python train.py --n_layer=19 --d_model=512 --n_head=8 --n_kv_head=8 --head_dim=64 --d_mlp=1536 --vocab_size=37167 --activation="squared_relu" --norm="rmsnorm" --norm_place="pre" --norm_eps=1e-05 --positions="rope" --rope_base=10000.0 --rope_fraction=1.0 --qk_norm=true --attn_scale=0.173 --bias="none" --tie_embeddings=false --parallel_block=false --extras=["paired heads", "gated attention", "normalized values", "norms scaled by depth", "capped logits"] --init="normal" --init_std_qkv=0.0426 --init_std_o=0.0 --init_std_up=0.0426 --init_std_down=0.0 --optimizer="muon_variant" --lr=0.0115 --beta1=0.9 --weight_decay=0.0079 --lr_head=0.00516 --warmup_steps=137 --schedule="wsd" --decay_fraction=0.914 --decay_shape="linear" --final_lr_fraction=0.0 --batch_tokens=[32768, 65536] --seq_len=1024 --doc_mask=true --train_tokens=800300000 --steps=16743 --dataset="wikipedia_en"
Each number is 500 + 25 x the weight over its row's rms, rounded and kept within 0 to 999. Layers, rows and columns count from 0. Numbers have three digits each. The size before them is the row's rms in percent of the matrix's.

# k: layer 12 attention key, 512x512, rms 0.117, rows 483-507, columns 0-127
# q: layer 12 attention query, 512x512, rms 0.118, rows 484-507, columns 0-127
k483 108:478484498448509536480465456494512527512490512494506487477478481430494486502497511504494523445508493489530550537510511491481490523500520524539481516559468466515494517474525493512494477497508498492530458491488527488531489475483491507492502489516536492495524489483478486515498459481497516470506501498496464497461514469477501496536513561507530516497507475485529495497505506504510482511516
q484 104:461509493467548509515476529521482533496513490490478510519494522502527538538490485471488509499500506537485488485484530478485527489514534498506514512504523508546513518495502506532508487470517534520531519471506481488511476495466487508493496480523487510525510509488477543506464512505506472503480482491460487531498505546529548502502482502500465529521494488514543545485485481476479490505490
k484 104:566483471503490498481573481500455538517485521478471515481529440477501482524482507520499548507448533517486516489509489518472459498497474557506498546490503482497540495492483468507549513489492523529513466497483496494504576528499492502508466475488526522471553544505450532489502533500492503507512494482476462446451525482453494497511505547502543524487446531474475487510502497470511504491506
q485 105:525522478522513488541471508489507513503442496489514489483517458488475507505472493517477515471479473532514486531518536513517542527509542480488510466499499486521491514499524499498503474475519459515533500515520516508456570478521463478468503500523504491491481467524464486498475495483484497529492509472590523483483494512501484519506528462524538517522526524553527532508531511536520495510513
k485 108:470515468510509542516431489497500490473462525500498541521523473504507499507500478499525514483514530473539506523487488535490495414467497518509502496464519485532505487460563487486493491482511506501507526538478496452496520454514452468524512482504480493493528470484511481531487501493503475545510490543536497509485541494475488467472512484500502514510520497547477540450540525534494485421506
q486 105:485506494472521459502484510489485508499484529528510500499527545466455497516520489487493515503506503512527516464483493483561502496498480509496498493545525489567509469521488482478505519459502532490498439500492525473510538475515518501527432500508484532455504524505466490513494524492527467511484518526482504463522486507476528475523494542540487531508499484516514531439469505507487461443521
k486 109:449501516491500460491497515529504519517503476470499513507533498508473532500529457496482515541491521490528499497506518511496565511478530505521497498482503503538515488558509472461505481479486477461490508467502499497541509554550462530495515501526464478519523492505513495500504545471480519515530454480521495532513469504488495498528522500542463480512484516489509550513519511512557478450486
q487 112:494488507526474475453522485502472521463456494458498484522478494491493527521477490481499477498524500466527526496531505514504532531530492475534511520491470520499474491531477479514474494499473494444458514471499470538489500498493501521442467484517530464468465505454500528547519525523492541557485518517520483483476478468475522471522506512481538515475521469444507489537475450508471479529508
k487 112:530543463471475504533534513512497497466518508531519478515548505532511526492516522465438512486471546504475477485487512470469465511537539483505494511487481497511463476479523531461480510518489505481484522530485470478497480487513523480526508508507509478491539469466545500479477516504507494473500474511475498541542514488496504503533488523501534508533533492483522446507502456508490514534511
q488 106:461510516505492487532543544538521466431506496482508541467487519496507491495468508521506481486467511521535519481502442484489525483494482520496542465534518488511500451479509512495472512492502479491485510489519515514445498508496475518493478520515458516490492499476479524512560464509481527432550469474484512463529520486494473527466555496508487531518526492478521510454485490472495492490534
k488 110:504535504496545460480480560504518491475483476504519528510522489495462506521528520547489478568506493544540535520472542455539516526488492459507508459478476529495530459454506513483493506529459509522492477498473450419486456518504463456487528501529529521523473491484505481447502490547437546509529520485506518535466494535481461509533468464516497466487515476476481504505479499465476514505509
q489 110:468509522518470525529504490452494495502469516503484494532499503442485500526453510506534482542506499505528497520506521514503489512538484473490472502516539503522538490529475488521542517500451522499538490500493507473527521492555527490537477477483518470545469491484484481516492463464541503520487484515539494499497525519492501483510535503492537509495482513444495499522523472476475494513525
k489 102:520531527498502508506534505470563523494480475493473470514533510527473482480534520517569480497532442497516480497497473517519521516487511511520505517485464558506468510467510527516491531498494519515540521499536445508465493478458494505484518484518495483520545489532502543508531526447507499418552545504502532511494505498470490512494515491494508530496489474483521568504508528491532483509504
q490 110:514468477504435526520560481507450522520498521519519484547498495535486516508525475483536515500537492473532525508502501473531514506502532491517510515487492543486470539498545516496555476515497527521531467532487508467472470496476497521487535525483516541503541539482463506534511518531491541508552486509496454521484511507506487498443507475511495502459475513559480497492530510499501470486492
k490 112:477492472520431508501578431511486493511512478495478505497511511515499499520510469497495463520503517485499474495487535537486494517469513482518522469480500548511499483550477517493519466485529478461504535525510475503503537487502474494535497490541518466501524504450469559480486463501512496540528484520513454475493509512486511488480545446516492463516527515531503478506455504499525480514487
q491 106:476507477502484475534515510511521526503466507482490544512484483471486528469532487515484465488501451469523526497541542521494506484448510489496496525528485509517510498509466515537474498499478529457493488489509506440537535483472508505505480480477514488499468506507536452512494521491489476474525492499511505472518513534484488469524423437548456487474488493493492475510521524502511500491488
k491 107:463463443499461514521554501489547482488511461520511513463493479522525502471505475513469466493513483514528514542513469511505524488509505534468531505501496505498548515491515526486555526494491495514514515498489523471508539474533509522492491502517493482476494531500530478568513470499502498527517518513491493516498509450446495532517562508493492500482495488493528527472505501543457474487459
q492 111:529533480524507506502485529512557510513527515502509457484539487482483475535483516488502500468484514500496483496526505521490527501478491489507458505455485499480506491499518483532510463549473520511542504499487490522531522555509479540460479485446512505518525515476535525545506512509426470453517477516469494489469474458543533481524509490470497502503510466501467502516489533501495535578500
k492 108:519499493491506480475468506460518491517515499543484497502512508465524469495465480469517533544469488490462514513503483497489491461538540507453497483513505510492555478535509506515499523516561471498530521529506490499468490486512489533541497535485468499497519480507486502547476475499494507502425513538503499445498495571495447504530500516501469459515466520523541528481521498499521499483536
q493 107:513489494487543491549474580495457523497488498501502478512501550466502473498528480495463451512511524486512490515485505460556523516491543487519490560501504541500498450555512563529442523477503441523468533528494525493505505492474522509520507521494515473513502546560518495538513506518497446503499522559511530491474475516440465523474483490487572496546482454483485506499509510524476503533455
k493 110:494478496497503502465479512452525520504481522476412509505510507508509508545543450473494508481482515533474518528502490537497505532479520566483475499479485475482445494520480537505482520485501501450494488514512515470488470493492475448496510518484525503497508520473485528552531479479465479478535482517494492543510520479515457474458503495506536488524496479535489544503517526483510476511498
q494 108:503526520506483455463510534487530476526510453495551508532572504509487465449478530485513492536462497551493506526480491541500536496517516471530518507484540541476544488491491509516471511483516432505511515512530487467511469493446514498516505525493534519514499473500482488515537484549505463499513477491507512516500488463524486498519512474507529471479551457513508547532565521493537451492532
k494 107:543529473496553527498459551512538485499531469460502487474449488483523509501493493508493510536495506502484524499511539503536545532504507488498502472507486537518467483517452518520500521503503499481492507507455483514489530518478515509511494481454464493481471502536519473497505496495520474512503505515490476497514482500511481485531519531480515486514509511511531532518476535485495464566510
q495 113:522489513571475508504525513480470550513511476469504502497488506579478486486519478467518467511481497518487497532502521458496468501525546461501507478468451484482508510484515510531512474487536525486477488478493499501492509468535471442476499487465536497497532500520504525549451460496491450552515520512456460482516465481525477549488532501513547497500498491512490472487531524472479518466449
k495 104:453502514546462535511490501467564509491492496528487450510540508503457541547506465468506537520504522482488490501504506530439473555507515485505502541495501506476482474528518544510510483487504473509488456491549490472552525488520497483503472482496476519475510513512455502468498499482491537511519541471524504466512478487489503487487478530478469521510549480487514500470529455517502492480478
q496 113:490508529516463502531462549493444494525455475517496493498468501508433499543526519501468520513518505483499514510489491528523459497503493523464478511499530533482497491496457497550498515497534488501479520482490537461494497513491497479537518510492504521514486501492504495512468466475492478540511523496498475461530521502535490491478498492536504467563526500472496465493485507518512486516486
k496 110:493504504467460476504516489517514539475494527513476511502476459567458483472547475447528542435509535475481521483488460495480520505483507500540495524463461509505498482529477546511494487489490549481465512495482499522497508501477469510563497505501504527486481511523501447495505519501486521487529481515512505546467513511471499519453509517509489499460536539519500550522529487479528490502492
q497 111:529468486522457477463562448502458507482495523518485489412520502462516518486499488528548494569524505475491505491479508536509504462553552520558498520495476518501492492475485495497514490499536527533468483506495501539513509479455511497522526488465523528487475517441522461517448521501477536471505505500492515458515531474529476477518461488469484476522560492510483527521510516502523523455472
k497 109:496446490521509504554592477535462500513512511451509480504488441524492485523499479504517444540520528479501514508483487502544473508508478468472465550503517500500517522499501512494469489512488479482492508514534470490526540511518501472474466499507509442475519508496499509500509459465480520521487456509475475469497514537490525499506472473502467493475528503489522442504537504479521519491453
q498 106:488534473460549537477462513499548491524473501504501515486479470489468464523500509517487504567476490483459513492452521476535511523486478489497515488509501498490501475501525511469481497525480556544493531478502512528527515536546491482491485496479485535454502506507467466558509487524508484493486522471517482549443493495493513486475470510469544521537488481517536478487507481479459515505532
k498 107:560496493533517498515538509516503476495536505476476470513502545528561484508522476517530543485494505510446464487476434476495507529504493494551446480510457436487506516479528506504480511513496474522520489509487555517492511487493487463462492457496507491528493465493473494489480499516487534460482511491494531437459500507474505460511487512487459513506535498517495498531469495489513535542477
q499 109:478503524496466484470503504432475510447497510489502514469477497495498494476467515484448531524451522481516482488499492508460522516492499485484515499530470491497458482474513536483481484465514538466492468525472493495462499533538470496521517538511463462441464472513500500508482539474513466502516494468521467469483488471492524502509479530442483492499466505561506508471517481520489442527489
k499 105:512548537532506511488494472481510524495520504487512493469557500490522517502491500496506535464531515476527542493509546510499498497467489498493537467459501462465513540527531513529517547510472504495464507530475543499479471534505479475521529516527476529505456500532507528512514505508534501442498513513475501520537501495546520502522524515449497517496488484495503516484490481532539514537536
q500 111:485488482476501504517497501513529561507539484508484506518536480495501490497476464496486491490510508514506528479497505548507510480481520470492489558520532522514480477502519471500486478444483476539496540522527504454486561504471554464481514514470501476487456495480441494529449544500489505506498517537496509480490494521516477478499496471513518529459531534492517472525474485497486467524531
k500 110:496535499536477489507508470492493528521467480530498503465509466519489461529463531491525505477533483473495527524515505459398461490491473494474498471519470493494477511481457490480502485453531476452552476530490506539493525454492551507515529458488490525474529477493512530518504480508521528492494523476453500497501517532516516505519524492499485514480505522449505542508517534574475532506497
q501 104:471510499533517506527542484502505496524479480500534475546517466478517510488473515542481505551488501507472494534504494509496489500498500485491510531485501459496502508497505531529502513515486521538480498533513505467524455523466526509497509495501562470491507542505538507527511450472489495496488481487449505505481506491535519539476505485520443459557490505504502480452526497515505512518507
k501 114:516489470496500521448525506495512468468477448497485496497498483481528524548506527512539511511493506485510524507482507485512509521519500493505514467518495460511505548529532535487496556493504497558508524492522468478471524502514500495470522450471524478490525507483524482523477496478503493495511525476513517473520466537532482488505500519489480470528507525519503506456486464524487513575492
q502 109:459522519494490491483473492494511485576509475507472504499450497467496548479527507559513482494500548476469489495498489499493494513502497521460521530511510479494483457495444513527553450513499495517495532500461532447527464500470512499487491504490526482495500482499490516514479455480488492514510542502479449448497477483501498546494514470491510501509513493512535446506559512502529514526470
k502 111:464486486548509500455528481476486522478488501500455500518536554491480509467452451500467496521500502512452470522474525490532509515501544463466514531502482520510474486477461501495478500478524477535477537508516446516517474499517497468497550462476487437490462466471505544459492532546532477446513488509486499513475494451500517504522518468532495463487510462504476473480491538541493518464465
q503 110:461504496467531503532543558509533490562475539535482520539518491523458510491499498474488466490529521485512490497497465511470435467544494493498485503486465471474502454571481490477499546475552487463550495515498474509456496525464498473495515500463504507494522483500484505485499484535469475493495491478480508475492517502499511496505494512483526486508507464490530501512514514493474489493492
k503 106:515477461488473459530444497523513478520482530476494484468477444523517535447501524488481457461500543512495496500496520527533526470481535475485504526482496476485533503454553479530456484504502514543502509494515519489513513483480469478484516501531455489485471497545498478468475521500537520543486500485494524514520468528522439525477497511541517506502496501521488462482539523556529521504519
q504 105:455503504578459510490506504485470473506575552563498523514529487498473462505515479511465463445504538506490518458493501450487502508530547525533491511544468480502521536487546516536498503492437492514515523555519495473509501509507515549527534506474517484547447514496487504530539478474508496469506490503500496507507535528492477487517528492527483528487481506478504478531517515463465509550555
k504 110:507544462474490506514539495491513467483474502489441483506462519500524468527504513484513478495487469526508490469503490497502500515520505526521475501503518495513461495553534508491480451490535502529499457513496524480538547495485472519442525519539512510498471496537519519486491443510490501534454474519512497521480511507507541478473493492473491476513508507488515471467519540514513478488481
q505 105:456442480541538531503459484556479503518533479482538513519514477538522484520455512520510487412458475531492525487521508475504494525475488506492491517521485488497481541474491470461520476538527527521476487489533485479486501544512507492507509509548520537540485507499478500436540525480468496479536507516509482499459477441522504471503463539478550513511505550472516483495525531497483464478499
k505 103:544512466453528480521498493515478456464515484466517499495524484458480519489529540474522471525470503519523473490544519475528532510515554527530485488515501526487544511489488505462439506491524471522482482473509543475477482479498481534495539463496517441530490489499531507498548524501512541504500537467499490488449537516521453478450524483496495485496482475531536508490465450480498475527543
q506 115:515499521504466458520521524484469518484484523550469515561524475503518523491549454517474522504551510531512484537481514565499501515522460502456516491510537514494498484518493480484468474497508473489490494472548523473539479455451535496559507497478487551554501513535486522509556468482466496482475461472494476481492477551514517485484527481509489486507498500533590514549483472488502542508507
k506 113:477506531512530502470510523523491500474519499520521490521483533488499464548478504493499527528507508515503525526487482508433498487514509493464467503562513553499485481477510505511540450541507488469464536512489472473514486516488457561513486527514518485491472498521514498529522498541455510500528517516509531489511477517448468547541517471509475490495521507478523466505500538565565529539470
q507 110:502486442505512477503519471463486480549492531524482491513551507489447509497503544496528504497488484508510471493508527488427496495494494538528488500496574488513458526497533515548510512517520519499542471481481494537494459494478457469504516513514509452495528515530467472500514464510499561495456492532506516458511490486514469534528488497508508513487501528500511547522538507483464483503536
k507 111:487440494523515478471510540505513527481493506529503473485512512482480522541494512432507456534542499488468496482492490502512509500536476518506494499477479510502485495518525488504519502513496506488501515522549501554501515493475532448524497471515500470484492484478470480481453512522482524503535478456576516454511465519471540507490500524489465508529500474496517516528497472453493520507490